Weights of a small GPT-style language model, trained from scratch on English Wikipedia.
Architecture: RMSNorm before each block, rotary positions, no biases in attention or MLP, tied embeddings, normalized queries and keys, local attention windows, paired heads, shifted keys, gated attention.
Training: 691M tokens, 5273 steps.
Each number is 500 + 40 x the weight over its row's rms, rounded and kept within 0 to 999. Layers, rows and columns count from 0. Numbers have three digits each. The size before them is the row's rms in percent of the matrix's.

# layer 9 MLP up, 1280x160, rms 0.252, rows 584-641, columns 80-159
092:469505470475436572581531562485462541487506472470498507465512453523499527505522481487519476469461518491473508497506522535530521518557479509481401490568542488426501556495480454478549565524397526531495474549526458424492521516534493515508543631
107:545471484535512466531519514525524508471471475468457502506583552492429462499529513417457504567525485503535431532457542513512437479509550485598512464442451453523469525508548539530500586514468479521454514522480518550491536470493473473508466480
103:568539468471520437535471497498496491505471516545495506467496569452548514584568508495479467462471493459553437430525511430480606514510493444499449494556460484527438532501532522577516495454595426493481520505486482504451499479420468509566497487
099:466494455469463483550519497490506518519509451565544457535508478473546598467442509500551493580518516488517506523483419489510455414553449522506480480537526500519434531568532464518548577451494487520508454563484475498453516562513505494572414407
097:536524517541554435492415514510517505468425459549570479473531431480497397484500484501497545526462611448555500545510504509538463443526402453478461483456506454508456484501500551537516446428502470451520509470453472507467497554477510421423507575
103:574545500566521512434549536518513504455500467544508548472388469509502464499603451443537491458501486476513574509505522448440464564512488480494488512453495552498507529509475499469516550439519524515489499459479506482478458576552581468503527432
089:511492550535457494435507469518500496471508546510499567504535442529475423512469499547557528494559440488517526581453470581590503446474495481461487553507513570532556435505449575565516492509555445518498507452484477557520448578461540454571507497
100:436526467499523525578480451488469487547457520463467458503577463519493506501545516548525518464536477500386547472502503524496518518506497555480581587466465500533449520505568518479491515541515561515516517507515504546415506605515539492483540470
100:492526434557522599473482457473540442505438569533455442557456475475481515536437506471450482522503510492507520477433522526459447475474480468498511490523475482492458526458477504435575471485454570493496489534518488567531497454430523591523488453
104:445544515505518498464551496516511525467442441491523590560495542507487475496482454441482522533519421420462529442417509511446463560417617554479501519460502459555525501446446531488471540539504538518544489531488565498489535500501433534467499497
097:500523513486521481481512495443476512425475456534442542469575526556504439578484472474523501476465424518472534501563512499510509484509436536458571531510521465546465515531561436578571569390474545520520487597437460482495502510497509533458514540
101:516528584544557437571471524536492532518471533457501510443515567550505460509504506571554534572482477477515472518549439525457485491552487489482523575516524482474481507470452527450442466438508502550478468457494474560473471463535465461531524513
106:455538524528493519502535525505532454564534521578513445568527450494516527562565491540537541511556552463456540517485504531501481516530506542511508453504511572500507482481538415578535541488451602494478413489524508534476449482492482505466419446
096:509511502506513459444464535502582484527520513484433459497532526523481452460567519521545543471475494529567519392509472479447536489487440423552453559574519502500579523487508541497480536504469471539493564528414515530482511512428525522438494522
103:481456508470481510545487496504520537521457457524535434407543528573500492564520506555493459437423425508444452511556497542421403436523496432474455523490518523464540527533480481494472518509571535500529565548491509487491527430518495482507521482
094:571497451424549575527500541559526517403459469538468455521439497465472475496482454423482472447445488454474462494474454503448471578463524456543457451520492488415482528488501455574492542461417483462521534447521448494518477501406548561529559500
100:530541521490522492475530464584512532462543421511505501552525419544438523577528468505524433493531521482500518503539497512569533504539533525571533558479446510533502491497554488404504539534504478481554538547508458480503499542615516514525532499
098:464622506526485421533485492527568511475572483522494518482499515520539456501494403522459487485489485518504517482501540508481434490448481453449509478527488483515529391491423539461475509520482508521447462403463478453488417497563497501456389535
099:519476495529497444532490564486382491400509490508543520481474425520562538449515505497499498430474527526489517502471490498411543465495522473455520512566509487473546541457487431519499508534552497403571471539443468461519523492463513515557560479
099:438489465482467451478498469473532517459501518467479516498487543452524475477508502550515512577495496493507493494559504493455543528430466478591506529499484468433438516518583511475532519478513459486432439534475520491577499518474493538459463495
101:518502509503532498522488486545517430521517442459498480525501505519482526472476520526550506513404609477536486550430487476496530431509482517532526517588571576493521528525486491486467521538500465490506536505510445552551507554438536522469443505
097:548485481471478488495590465480490497485563475561488534472492463543502512439453549526585464434482420567517508482520522531521492504557518512557528448479472496455507481443539478508480529440497481523450470452505501459551483519523534584508502533
105:447539573481529463537488455449543524487565493528427560491489473563468466452521505480504525551500477431476485570507508478568508479496534396475549478460512438499451498488581475568461515541479556429527478438536496448483470503487480537451536475
099:518511455486497504507526554518485499511514474522450469455557529448593546474532436511562527435532444542549466520542526471481505494470493522484451501492521462460413450489506500506515546511519505536600495509536491505478510434487480551558495456
103:544527467502529587494556518503518475511523503466476582496431570445443463508587508459539540467485608427548499493467469527526492508510410503514495580445494530490488487484528508481449436526504501535500493552532508499489439468531499581527515499
112:472508520511595517472503520472511484476478444505548535509573499537489503484566416485507486523486458510518409493459483500488473515502511522480531509467471505387518514533579494453522465532463458523436525432478538442456496537510439504482559493
091:575549520483567401550517477564495526488486532458427534470482532536481477474506405513458560512496532567554529470500549507505444529471493473448534579454535528410466503525531548490481535418572538509463511445440545480516506504490499452426514450
096:538541442465471466523505523493481591422505455508501487519648462514569453506434491523493472578503582525560515415480554464524487481445414510545471511511506554500449497494469529496491456489492528555506512514473548474452488427458496497547499556
103:507485512499503510514525523521507490517486566446561492498556576525488532456463565474542417486489483507502476553533497451544528486563485543497507478405546503440525552507426431485470567524484491486461477504539493402584495465539563554560564539
108:467453492560461489542538482489429480489582485493469467525551546492608479504553415502547486498516493443496468543505481494491452474510526442464551431519461537539472437549525466458502519535441532524455532518540545477477464558534406500426495571
098:441519432456507515444549462476522575545464512457525502467531492531442549433523511472461468515477523473514473513536569505550490458504533496485513516451475465479542499593461474557469535539449591426537468451525462462499483493532520513480435434
097:482551507468422507512508528458482444560483458512463523542457475563495482438488500418456485503517565504528605525502502578486507463484471446440504519499578510526510520595500503510532456507568444508540443491496569547464516485485590561452440463
097:478455513486531445526546503505446526451516527529544454533510532491490483506505510512475590540476529529492487499438466407488568481463486435538513489542436449506517553468623521536540528475557448460515473500553579516467480487508506472562527472
103:551483434472410543599504526498484478569508523504431477465490463488453500490396491510421468437400491410509494541486464571483512600494432544533479523565592493443532501525517438460511541495498515501453591525565478516503507466539472451485506473
097:479525511472494486531466472521459410475557525546505543522456464524472492412515492485433492480495520585447493496512505493444466419512426453491500491492509523505475483396446433495520512485525548472485561468483554456455451553461488511504538493
097:493498471478477501439515432493512483571524506461483505511468479594448485492502451496462541528446436488468520446488520458514445606458550430556517537430508448527527468424490510517446444575523541495528511552423536519470483536502510474511473558
096:526533508497507491479509587555583497563516511450527449486471461506540555472561524421471518468470528520489496463478481521459524426507503451526522469524572545501464503425539541473531518459507484465453469472483522517469533446501497448423566541
104:497484482512455583555484546534483521500524489517488537491465507534531467520496582523546516546507507497496468470433496484544506526512553463443507550518392575488505517497480440528580476506498536535395473490481466468516477489453557480459503478
101:463580491489498399539452486535501548467532533381493513549495505516508454485507499529431453454502468485448508459496527507459484506561534522466510525472527525442446566454473489490410466439507526462518482423481392442455493485490488493509508465
102:544512580426543565482504499529538487494529519472464390530544522488520472505418589518494499487529462500492405479524472581465453489460515458492548498543520506525497515488420500583448490504484450564527492501488460474521420495508560505559507558
098:584469532476499482530419553512447559470514505431537492459517508424543525459442484454511478487450475538549487504535507543548546554511451511576502480435489471593481508525474499520443497539512537492509490536490518587443463439413526477546468541
100:545531452469454501547494498464533563490518488377520470548532435537483540504533517509454465487461533528507490462518531527525498505505508469450478509523505417500457494469472541506510542475471528509510608461545456509517505491464504521528462476
104:476468568473553501535508474541462473499523553498449506423510509534480541509527474494493503505526552498502473468500542498469568594473500569506444543525453486437554565512519521461581465470438569525575492563510450473375531478492543460476492457
090:505493510534560539492492517509493460510579497559546535515548558513478433563561492486557486530501518443483452456527546514483456543543449577427630531462485502514541510488580436554506480511491530535516481491579601479535443503512481523502482439
096:485461535474522595483445526474524498481492503518523541435464504564524577524463614433505447511514489583499527420447535540523437503487471522511501486479482501538496502493506472515426487488522521540466503534456525482586558508461411489475457513
097:479485543496461521451516526498417441447545549472511462466492435443452501536490559402555471459535533505508481580479525511442519496466547497528470423500410462502546424464480438435528444510496452513507452485521523556539449581447526539460473486
096:484477557538517457480523464482524462453535567467473521521521424512568466525515508448421536508484535514489470499504384422409529518494498478471492436457481550505534536534448546467522483461506473531465486453536461427463505383447450494521460493
096:463619466490538569552520533426475501603475504513514509529499458476464478506440509506476461543447484460501486463456544483514492503506444458493457530540506447563492490468564540514539533538549439589507508523522425487491542487510543448489510474
105:532434505579486572491488521578451446456482506491571477514505464507541479513511502590453465455489482544546471525569578470523454571565504572486511509470480554456490494546505527519466531421498495575523537525438486519489488446547529501569525533
097:466549445499510486477540504413533539492423474554609492458492568488541539422449533501492500515526589511569465479457450528451536498461472534487496533531542509530503556469553525446507472471551498478503514489382506491517466540556562542557471492
095:494569499458498467449516505525483607488455440490533483481514455499572480603490528462558508469492547543615454525493485549559481446481568464444482496428448395445520529444546522453484522540468460470486551485435466485488498525507522538491527465
101:553484463537535554502460547512549459455408549498514493505457467430474547490473566531423468471528450515459459527520525461511559500454541502506510535446485605422533460523479471534543521393447497546474498485459483398500508475443500477571499515
106:440478534539406499568502447445503520469454424574431445547570546554441490503515477556511551495583508509442476476533455537555510546454543500507584437533490531464531489402513489463494532534443496467473516507529547596499471499510458518508516529
096:450456529516470457502497564528454599471521425533463460573452514487460421506524450528560443503512488455407574421502436492395519548531511474400507450423515496479468500450518487528481526488544465544465531544509479512479452527526436526529521557
096:523568530523459509484502438514521508451494489488484529548527551551433511441579507472571457508437480561516513458523487464496576485473532530535493533534547461404523499436498492475544483473510533528516508485511504514531451477563516497426475511
095:514559496485482494500527494554533486501413476552498496559522493503578487523555477527483583453531534417538498466529546488549443446534518476534536487460551478499508501473455519446474515556461557523483483494494485528470504499520509461490488495
102:549509502593448561515519542568512563539492606469563529497555529443535471454530547480464437519577508536492463463584512480487492539534459488544490470489560544552500520501512563499582546527505525514478454505538463496513484470486482418494513452
102:531552458506494517635520538496504504418456474593501477459520545401494454487424423496566432559529509506482512538569496495524498500536481477479481484518471592475552528480520436589503569493488427518484527419537498523461409431552548492499465522
# layer 9 MLP down (transposed), 1280x160, rms 0.0451, rows 584-641, columns 80-159
095:537450585499547508501518530545520475481512515550493544473458447428415485516518496509504489492517551476575457514495513516544490523433519442493515494428396490554580437509510568517492498421455511497503479515491533548550521533467516471508527440
106:454468524449490537554532464464474509526446387547529485430503490507460502509496540560547452552523521414473496493478527484496429500545541493473538574562494458536461485527512452464518435484449465584490516538468540497542478530586481494545473563
103:449488497468525485531476495504555544496474519486543497515483437524483467487575579516505526570463417554494593501519498512477530552442494502491520489449535497450479491532546555567542510509487433473512514473449502554517512396456479437491515513
098:586441514482500485602457527489504451493481505502429487465516540531433526544521507497510533506501430483447547539471516452463501479451620506464463490570523513507489525500527560480523472495518472417521514500482428476529570507548503529505500510
100:506494524540505451492456532461505528528426461506541562523518510443483450485500462508498490450486458474461571579495450483448539573524481472422482459492529493593393509479502485457493482525480447496499451495506515529425521475412478522528429491
097:522492564426488464502501504524443520517519480449538564520448471485571574466531484473493497497458528531432454546535481577386471519489481498471469460444482571553494479535541490455481543478508522475531581517509517377480506480491450487568542487
097:475541494485508501493448507491531468440582508606493487484564489428478502476555524496540513502502526532545473518508500507529556555447501402495490545559532497526533459406481582559480508458534549495490458462504474515538489519460452515421528446
099:532472472514466483519534629471452537444519563515499517583527511463466569442466505509538507513512431536525544532527528485515517552561557507531504484582465448519485514498448499515538477471443489546423568550540526470577504458499512447441530488
093:490456508587551495543549512513496564522554560470411470512503488512480441598517486470465520416492433545488503548577510478513503458466440483504514467525534520536509508510438520540464524488469482512501552483568519533569521537522477485491467547
100:544614437500565514532510566548498479468520489485487497509498477505396541483488501503528502481534496539449550506556460522479522426468494384456566517433546440550461472455456499530448494445566492405468543556561472458527595494446494484446481464
098:544444501460632468526488539501467512520580514504499508504490484495522381531486570450578491503481470514543496561508529537501479459468460436529473521487503554483493570520398510457511478526534512533527427510554558477480545496534508507465509490
097:440473425463486529464566501472437499441487474512496483469551452550464463482532526487432447490498500464468510496459577455502528481476547485477578468461475509471520455519534519533527537506525520467545466530545496454475482526524496483494508470
106:522493555475513473551572570501535493538548460489557511520509520505499488583460471525457496476529471541533491543553511538511462491554487444487468462447494502425524446511469444465541554407571498460564514552483432479541492499570467469566512564
096:464530525520588541503559498553452451539569489579520556472468489466445496521504524433460550538491477485510488470518481573482512481513472491493507405516494490483499495484522473495541495490509484517462494503549475505432419551434484512528551500
110:509509511537495538516510497416475565438519475535498507474502489518516516450423487489548515549569445499525476498427574493518455520501542460536491549517511538550490534548499440494482519532469500447481561500480540506484490521571563515467492533
097:544498529505580473506535486461483499527581497460458553484534517447525513467529482519453562479532540477503501492467523525464473587518425504473489505441434500482487426557463444499534577543529517495519473467430490442520550505539448522571543522
100:511426548497526547488535533518521471571490502497509481491519517573478486503450535585461475509537478430513482459459486485549535479498466462513505520480495546516471398518473452487516492608542454541478503432508518465492485424516533492546470510
103:522473433571555502534474478490491535519487521503509514492488550472505544469481474482499462505545509514511559496501491518488557538488476502451513505510544472445473541538470544466506499491500507481472548476481552440380482552469523572574454423
102:504575490479591541582512474507536481474513562465588450481544458461542557517442532483474481506525529466520428454570576506573513542498516486501506567498492484502476455525490542533433462498439553518530534483505438514473478519533481518511497555
101:509485462472516486479494473553474519534503533432555471459455456484490426478439513498496497590573483475501437434492478446572403450605544497537515450569544495513442500516488481602529435537514472540466505484538493535523496552489504517486563514
104:511508529444534474492488447509465499497527534534534494557497564525525340481453462534527514449503534467482493474480510483498498590419512510494550544467533537468487477519463560501427470478512489531538586507498529423457525514385436462481553485
098:503512540528517535613514568528495391556517439537472543591498508476472542437469532524503446481492514481490457504502598455509483517514491541455475523531566503518526567492474528521531579525463525474488542497485416534512563531482525455523534528
102:447443502458494556528482479521552435605533495510508465474464495531528470520491453542464557514522502413533451519515508530485572497453460566528496473503451440506487493512516530415496504497464481531532561400439543528475527474512501513486487529
099:469513503511478519454462481491512398461560486503501482432527482578436491456452515543479511422573539473421474587564555501518477507515497530518492487509461499534494467497462508535491453540492486490484466573438582481524474485472515491521640553
098:494586496523536548552545480506574561434449531562446547516473497515426523513534545538496487486473522520481469564490524532517497511493465512477443480549514585508448518443554490499518461522502484488498411558492484454547423510491559490523456487
104:461563524487453509455470520534471489487506529549495502441552503495486482466481548483449431473554494474531513561601483471482452481415544450453464472483477438496510575524528469531472501492495495587442547511433478429517493471536527418482508439
098:508584489498491485478509570510489478538427537477557511558473517561464507507468486415471498476507525505485497483522513534532441548488484631514445555489469436464534508535471420487587403537496457493475566515432467530398507473553511513471491509
098:493475485550484542471512455503484403531449462551554521512497589499498540498522557473484553484562490496493487534528540463424567576479616522496493548494535463543463493465521515476468530471449470535520520494479495502476526432605446485471486500
104:476556491571476510488447504471495441520420447475510591576461519520454537521459562553506503550575504493504488533493512480466555476540496537464475504526446534581496449514495480477492497466503542548568462463456461523491497448468457553496549464
106:468510456446456522593534548537521521562517533423478505518544476484471527530554427485505509509557517383525518441462534518444468430537583551478502458452485570478506421517459578488502435578532425536536514515459530509523462501487488514542519568
098:562459494522479458510466500543473499522477507510526520561424514531468444491463510505516492518493477500507450552564473446494549508490527535452555510455479476492458451418448451485500482510497377496558441445537480516486511520489516539566482537
097:519514464514512467510485528454447526424547543547491517519492445518572484439541474570497531530434546482553514522455578531450432508467466516539511502530502523472553486533473479460477404557502394545498539455520425468490504456516576489421399483
101:587435499523506436497484481514406606472447486518494437524533465528511382549493448558540549477544495561527472503489503538500494541466485534463517473452494487453496474550512526502456428488517450375487484543475470511538473501546486485517456535
105:471485538502579403514542505538536480500491467498467465466546511496488538528499442486549510460561532453526468445535469560534495425513540561448505496457538546546492478515495467540529493472509512455574536532460510473514543532596578486508532565
097:474505523499463504600567504443521449492442566472468580502467519498555495477505539504463473494522518558510538413486478491559491491520528553494526466504525592523494556469518541448481452484484430522466586520460481523466543513475448567529536533
101:524546493492476501494426501513495386615482557472552464549489560563529523546445428436535443527528542521504490430579514449489443541447427512484461452497461575481551526450559459506490490450540513476523495503488524505464518458517550469464534565
094:506481519539445501523430512529602489454496508481489508583507529466492459510498536550467509553525563452471455487526495576522513536473437524469465481506483530481478515521510526436502464542466491497427451498457491537510566537500487527523476436
104:571465493559555527496512503536480539469521502522405536486486505534505496580430466486495509416490549465570576484496432607517498467475543476579497536541464500531441521555505496461546459565558548503515451497534533475495474550528565477512487475
104:501457510536534441534520563492560520582526482458523569521445529503499538480409524525451543519492578467565549476504431476520497419473492418526485468575507585519517529485557437505547524484471506480579480495583515443549528512511544500530465428
099:540526507492456482508611491446458472430531477546498573540490519477414515462457490472569477548550564434466517453455554506481533462511457492497481565504535495517452457495510548502500528473523566490480499491552553538497463521488535594430428517
101:464522438547509549571500527448532549576475538475479454495485536485498510526523515424500492526501470517519556470447518449419505512501429543503514492485457504489522479487510517529498503512495547495472441516487522447545565548429478510523490498
099:490539474531548483490474453496525543506417477486445500475538513500511479546503480523536493498461547480434450529481557570491472558479535488518511431539445561511447508469484490513492472446570569489484464467461516526489526540425458456478467456
120:512560469524486453493492540502508499453480468555560511543484471480530488508453489503481454476455489472548503521452454446504501425490512457475596485464504459537498437524502437575489537460520488492447530459513477488583473510484466546469453435
093:504483403463477498502532542516514470542458493441485491532570451436515573511469497507514523497579582451484483401495591445444485472490576470499515541528544503463546532547572560538546497496534497553533505518563451500594470459425500488521519500
095:521473457548487462561530478499561435489534554531495465541489498475503455573489462504481513480559489521475582540489508491522553507507515476460490558432480502521465452524548440556520499578525575468481450473437561541525599521464483511476586539
097:540548444564449536462503524562503542479477526486515494539437526560462463471535509526494454514420481500497496512493552530522592524451474553589544488480487479474500498513523485512461470592480430502438494624528526420524480551528514417515506498
096:531437546504423549489482450527563506423562500548523548552507438469479511482512479523465475426492537568517474486430534513545543509558458488444493460508505525481500452518532518424460481515546513458585485596444488497458452517541490513495514492
095:489509545475391492440479420563510516523482501466466468470513460530541471440496521478495485481547479468474516526472488495528479507505458563564519487446447572466452464474430549505473454504572479501533476425490551474481562525484446486466482545
101:474507534543521562488542589527472468498503540535505513568416474469448463533529456565485463470460540573478486487494410469531568486500466502563505480423503532488486466477450470582489481460493537471515503468515482483616585420512523516500493494
095:470535570522475500541522489491595512530486538483462454600512548575539483522560480507523416495482460481466491436538523479442459552566494442477458449537548461479470463452508611501515547544541519447550465549509467484464463566458579540481495481
099:543451500473471528566427469452495531443520504522420524454520511524454492493552499547522539463544453473529426513535447478469468519548476567494499454554511506468518457564490497432493531545476440445456441540509487503477446530533498443448547524
100:491518483460488467531456522556508390468443498518498495562481513460475476430548461471525579527430498545530472485424550460486483485518485505479539450503531474515569520506488506544495504493583450489474533489479480431530577484537511410553569481
102:467498549541529571509506562480458481508467554506535481456485479513490476509514489557550483523518516437456510505540545530561479551558485581472503501564540537413432529488463494552502529505514412431495452545562461543583453582454492488469513464
094:504504541531494499435520534538492461510464436469575448505492480540513452563483455510478504538575482505480573445519562509478518556527486505478486512468445539496517549553515456475554503515525479477524434586414503501430519491507484566503502445
095:473456597470505487476484547534482523413455512526517436447477515459526514500559529503555483512443406541557523528523467546538538461474483583498499462477523492386525454492536462491513569536533468528467518475506505502504496556486550513401554449
093:545511542427510532516422489557458452515567527471549468504519550470491446545437486551468463497512541449540445494489430458505498491473507510512568525491522460498519405465466414537440529491490563479482483482466502570554440486531415510542482513
101:521415432435536472573574497582466467496547518493447515524485545521488563553513484541491595493473500469526586426464518479480513497523523517506465451549500635546422467553481507477517543537520529488478490518462405529559512573478513428535525499
100:635549508442513508550477518455483528559509510493518569529490501494523441484540563506536558425578456469489447456487463511534467527460513446549527506555484519546508553507495464497435513441437455445497534493479503438496453513488496504466497540
# layer 9 MLP gate, 1280x160, rms 0.234, rows 585-641, columns 80-159
104:548514482452510508570510594475465453530517425492445523473457439479509538507569531465501506450504581485439541541443556557476475504465461525548556501531545457473483522516548457574513544534449433569475481493458524505605487528463455504533525514
103:547471464485519505523474505460491489535490518502501538485546508553533505511588550497486533481538447485526415504497579532600467546458556531550472430480477457504477473436539510462462534478558528480491531502530566546492512480488504423459446518
102:464504424510458458429467517491535514571574584491502495521454481515506513457502470456456488477465516519547535543474587553485490464518489497436556505521540451520510448554496491548473526487478454520530570525504530488471486492488532484439538502
104:459523487506443552435526457572476492542477469484486446522537556489467505563420531418532438491509476515535420562530465405538545517448510505481551491467432398459479510529485575472489452488488507463452459520442517487507473525578453521436526435
098:575593433544478494466477555570518480484490507503596478506445523488442500518486490503506524480527550563557636445532488525537476423554544438515433483528498533530556415484489521502563485502450491459470496468518577489538463478432495462507502511
093:468469510520469530597525521502444472582454477469501548523505540536490444520549535445481471512493519542482493516520582527462401549490542575496537482526544523495496546516521482518513498510453535486502453556541524438563565489474505479443471453
101:523454494424515501496501394536452528490578481560421484494477530514493465506481540538511514478476416531457601486496543461505483471545474572497518519522495456452502535510428552465438474475536485528526453521443459490501531540455441439563529410
098:523393467464542454502562430459480557510442512493527496485484506468455514513475506531393536529478415525547482495479507505551442489491550507598514472445556435471510495469428491516464485476496470511490538482491536535433503466572477542462510473
107:518546519459419512576504521478455428494563520528443453559461507467537527506484507485536501598542580559546434455496500496500464567522538450519590507497564508517514587515483476505438480538483437475445536515557449455549501478583509495508561493
098:498526497524524522551481556511450473458499506555469386445490502496455453511561435500485464437516495497463570450462477490530525509497545559497482438472527521511463508491502530510487484481565566522439555511496511499525437577547518547454549499
094:555469495457492464578395458498501491483464505494492534427525542503583573497458425566490470552450430501500473505463473486553508480534587447434462500515428450499513495518475485471427529518483497547541526461505509521481532425468565511474457534
104:499535422523588513440436491461578503453553542499509566571459420542500474485477495448581479529494507552485477497477549466544456514438494499421503543555572531447513510523460453552476514516572482484425451512491460520515489510563488579472454513
105:497464484510537485535555535548505481428499514505443536480401505571423449522531493521497500547481459465492461476554524525506383514461505525496470422474492433528550420458498468508541514497469530389509520540494453464576483499444600451567453466
106:454490528474481460505485445467461519508488515496551402542482508541532519478570448554508496403433546528476451474478492499549446474556517444460468526442514450528478491446556454531509521486574564566493530547464509489458452515453512525444511493
104:551514436567465560489499515534467544484543526516452527486559471506449520525491523473459493453518501526454485512499510558553444469493397538486435444497493490443430557565530492500516588501514614413448500504459463428500512518545549519481480506
095:499587474538486483483531430505502511514465527553490466498486496469444547520480514504495543555412529487454488505466508530543529444505487518518520471443441512663402491451482529520457442480434509456537524579558425460539507544506497510473494490
101:547509424429473510502510469514481516460587472455516449441485465411491523444507494580516449451521461560476499457482532504504552481454485551489462509485501440504462484500525405531502527499520476453577467488483430587520533508453480452474525496
101:524601550460473593483530524446430527453491486528492483485539588555532505540471481451474569503466488507552470459539511519621524550521475505443493475505489476624516494505547573546478463471513498531477480537535600487495484524475397532485466503
099:411611486509505569412527498514479484507538502421434450525496472548505496486480452530456507476437462594467575504445533522520535555508469525462470494482494494440545547489507510529575465506544521452539526470483468526451502422559578465504520576
109:509460583577527495452488475504464500538492498406488567568496551494454489453438482440471439604497502507475493543442556484532449420492462447491599502474499519524455493485488501477511527524468467501528507453505496508491539495442457481423444472
103:479529512490540472432522487480456503456484463530469585497547504471551451480511483501542481522481546547530540495498452551507523475484503589484454427483511457444511500587490492420470499510514496488463429470456503548493451476563523498530446431
099:540527513519433538496545476550604525481572538497566492501489494463530499493473521532488441532467480466553494569473451492558496516508441550462501537433531494575497471500430510502470489475498453525557552561453476539487532503505512477508512462
101:455602501509585450500465533498532443462494450462512506474514522540507444531540568508523514461500595507525546501473500520518527555525396433438539516544460494500464513537460556505508594548494519407492430476511473509479509480541494480552524499
102:549495475528542490493394528547444482506525587472507507473425502503585462488516497522485533519505464501465498445443505528449490455507474548459558527531542488440555472509464526473546487475480464559474496464522528487444480553529518471569544466
106:529494490528536510478486564523536512595547513516406483585465478532476491533484513507515540538522492486416469541487477517502466479528489510500523543511590442568430460496490516531508498497548506519502514572549478502485453520487496564456535538
095:500491505450469405490516514523547480455477523461499543552503511517448482554482518403524495527500492512534518534536507460445428546462531465450494425479498445519423524538494454469436449474526466401460451554539478499543559526528421476535537481
096:493561461498448478513539485457358531370529493495469546482520471544464515437535444476480509487542569502494471505490513479568543460424486488465519495509508542489395446515448552460512496455537508560428540484513546484465463466446529476510481559
106:493558486444534512471463492494474476538382520456516525535494465503467516531533518576451509524463473497552445481557517494549527497625507571471547420540434456514487500506511470452456513505493490521510524456501451510548477461471544485479458479
103:535507404476546518543509519519498501522502443454558539464515504492525499508497495490451540514525535413502442494437500522512483441467510551525555478468496494447453548445461478543525547437557538384469433499532449446530504578562473465439521483
100:513468487514557539458504604498548478509462514559522504484480445487537573507488532483551453528422553571591484481485575502484478437467442489517468520603476477529465505480500533501440484501532496476480525457539470520490546598501522497463551463
100:484448483464544528437526449559452457455517502505510457433496509520502513501493511526416541459547505497530480459507449513508495523478436458531405496498480466494562449431442516461407577498516570482497552431495432524501527526473449445577542445
105:516397565572503543478535498461535515460461477526483484568492469518478562470549510510551540477520494488501482546463551470524470462424502504457461469513508561469488571527467545468531525541463475495473522522538427518468489445540490529443545517
100:606482434467501488494547495498496554482559522496510519503495517512523409522485545423527539455465502464492466452499452487498542522472490465564501489488524496576521523537462447495462533487527555571451522431495501514490537457500496467504520425
099:442498482573513512547574561533462516531541509463510479540489517495618494531595484534456461503543570484406483477497493538541533475504491487471550495534493503531428447515471499554437458502536472480571566545430494544504571502498481543457482515
102:518505524494504520519491453531527512599508556521542481502534508531504550504454477466483495433535516510459556451551493511394478515423497529491485486518452507550537517396506435470475474495520432498487418551478470501479547479481482483527505518
094:418509498531459586540489561528533566551424495519486511556455497579557521474523578520458522414496455530511445532512474507426601501463475539573471493556539480487521485418499482533482500582477478522505404507583491515475529475534574518559508471
101:546539454414472552547487496502571522520454501445491474478479492462506533536411556402533505513495553402479477581506466517503560444444513500498495502577492413559528584453547458440514556515513492518499434534461558514455502447457442466508518540
103:487568454550468570521592498487495520521478402563518474510455495488503540465480521511508458555499476471502417444488540539480405519497474469556486492513517482511482494445470542480474446504544476553441566501495476562515501452511487487501529533
101:500501482490547506467569522504519492539515538595440495610507569529481513485413549499574537490487508478512537516541544498514506485486474515538470504573512465495480504467523506452388549467494500493476545532549495554448501504429541503447458428
103:548431469577435526498528521480543542510474472510470524563474456545581572546492468441421490532552436522472535531499529458539473511509409516446418424550572461500531518435526487419491534541560533479518479485515512497485541542575552557469472484
096:506572499528461501509442424475510502500494499511525571496456480567418514561490486480520517544500468478444508510494522522571476471507508518507447492445498552498588509490505472394546477454464516531554446573539477468506582435513455482486485421
091:428544455519475445493475522529516497501484459534583516522429473487505488535439463502466453506462486497518523508478453439493543446466491446465635511483515497486509424481529477585450529466544549441469536476491498508530486558489475500440465467
098:518487424489535498505534472472481475582452483570504508496479496519558506443489436429520500537418463527459489507487515563535416489516494530455460454542446481451537478513429465513448470535506493467563501415543475471472442556517569526446509472
096:499444433485501530559579503553521501480489497519514496563431482554583480480484545454461440442520511538515540508515505487534492502473506479505521517588511479500513538527581502502507427533579466501492463469517545473511524475489490507429524526
098:452556479491516622446488459504515487518512499499515500595470547522548511463521511448606493564433582564522557453535550507508529515476508525470525445457454496479512527534481498411522578461531546551499497461486577404479489500459416460503518531
102:518462475436544597593537543508506520440485480468480468519502540441509490533446474481473552465508522504469557495510497494573523471472498465487522493497482514535450507447505545565594473538460463517531513498549527472454480475447482488526494515
097:453554472514512479496434515523510536464486425506500566534469447523503506502462548527495500435450469521490548493451450511496532495541393442485517483564467477461608469557461545528574543503500457534515509535518445379478514494519468479492443489
102:546513504565504502453461504528504494500544542528547537529496462495524470517516470488495529556429570532498466476528514443532521519426491463480504485524516466522551457541425588552497542495520532463509487522466487454483464478496504429482469573
098:524535414535508489567480513549462471508497524472511470525512542566568554557513524429592448510517452477497463439488530441451508557504459495551496467507461527418473489463591548475514437510514516476582440474547503491474436507485523466465464511
101:506506536502554520513531461461497521518500598519505534525569474521436533561442511481479492482472550489430459474512410518471554561508478487509517538499453480504412543533524490466531460564434421447550519480481514532543506428546495539468539538
104:521491520536481516479467538572501500530499478507496491489513467499514500573538581507428459476454553436505486454497530501520586533503483495486449526433526512506501435545416481483463416560520498425502504478512488519539396447507514484454436531
104:486525486487555595503536539611548435460428514511435383512504462432456542497489460553497543473487508484459473518490546472404446492498480526443468487474613476491451516502502461496530494519505497499479518530520459431512546549530512471547505496
097:470589504511481485456462528544535543456491496582508468500579468458432476499559532527444487578590488450517588486509507536540471531486524445478494449500500605503475521493510492511583525502443465466524539581515484465459581542599515545507516506
101:564466435477524404455570521556541448473544446506512455517501570544464482477474555532493507465526497458504576445454559410549482515522475535480490508499424490456467498523513455532451476520449507507430474488469525527499554503451441543470512475
099:560555586471482542493486537473543494481490487451536507486544550442431545495532525539479556520539438427479486469542519501440440565530524545452486520464597479465506497533455485455549561532548459508430449497471464470475470545507470550515519530
102:493480559475554582517480544479481460437481389484494517561557540459500498585504455562516548505386529475541474512459463496512541489512415532512498498472494510527535482482509510547495489498508509523483484451519569480458466514514464482510466480
100:427538505489515485514530510468498495529492524492560612518525530461489504466426587451479437540536519447474469399491543554579455584458486430550550481542414538475478517514515541438500576461533510492460535478509436422557508545530473496539559438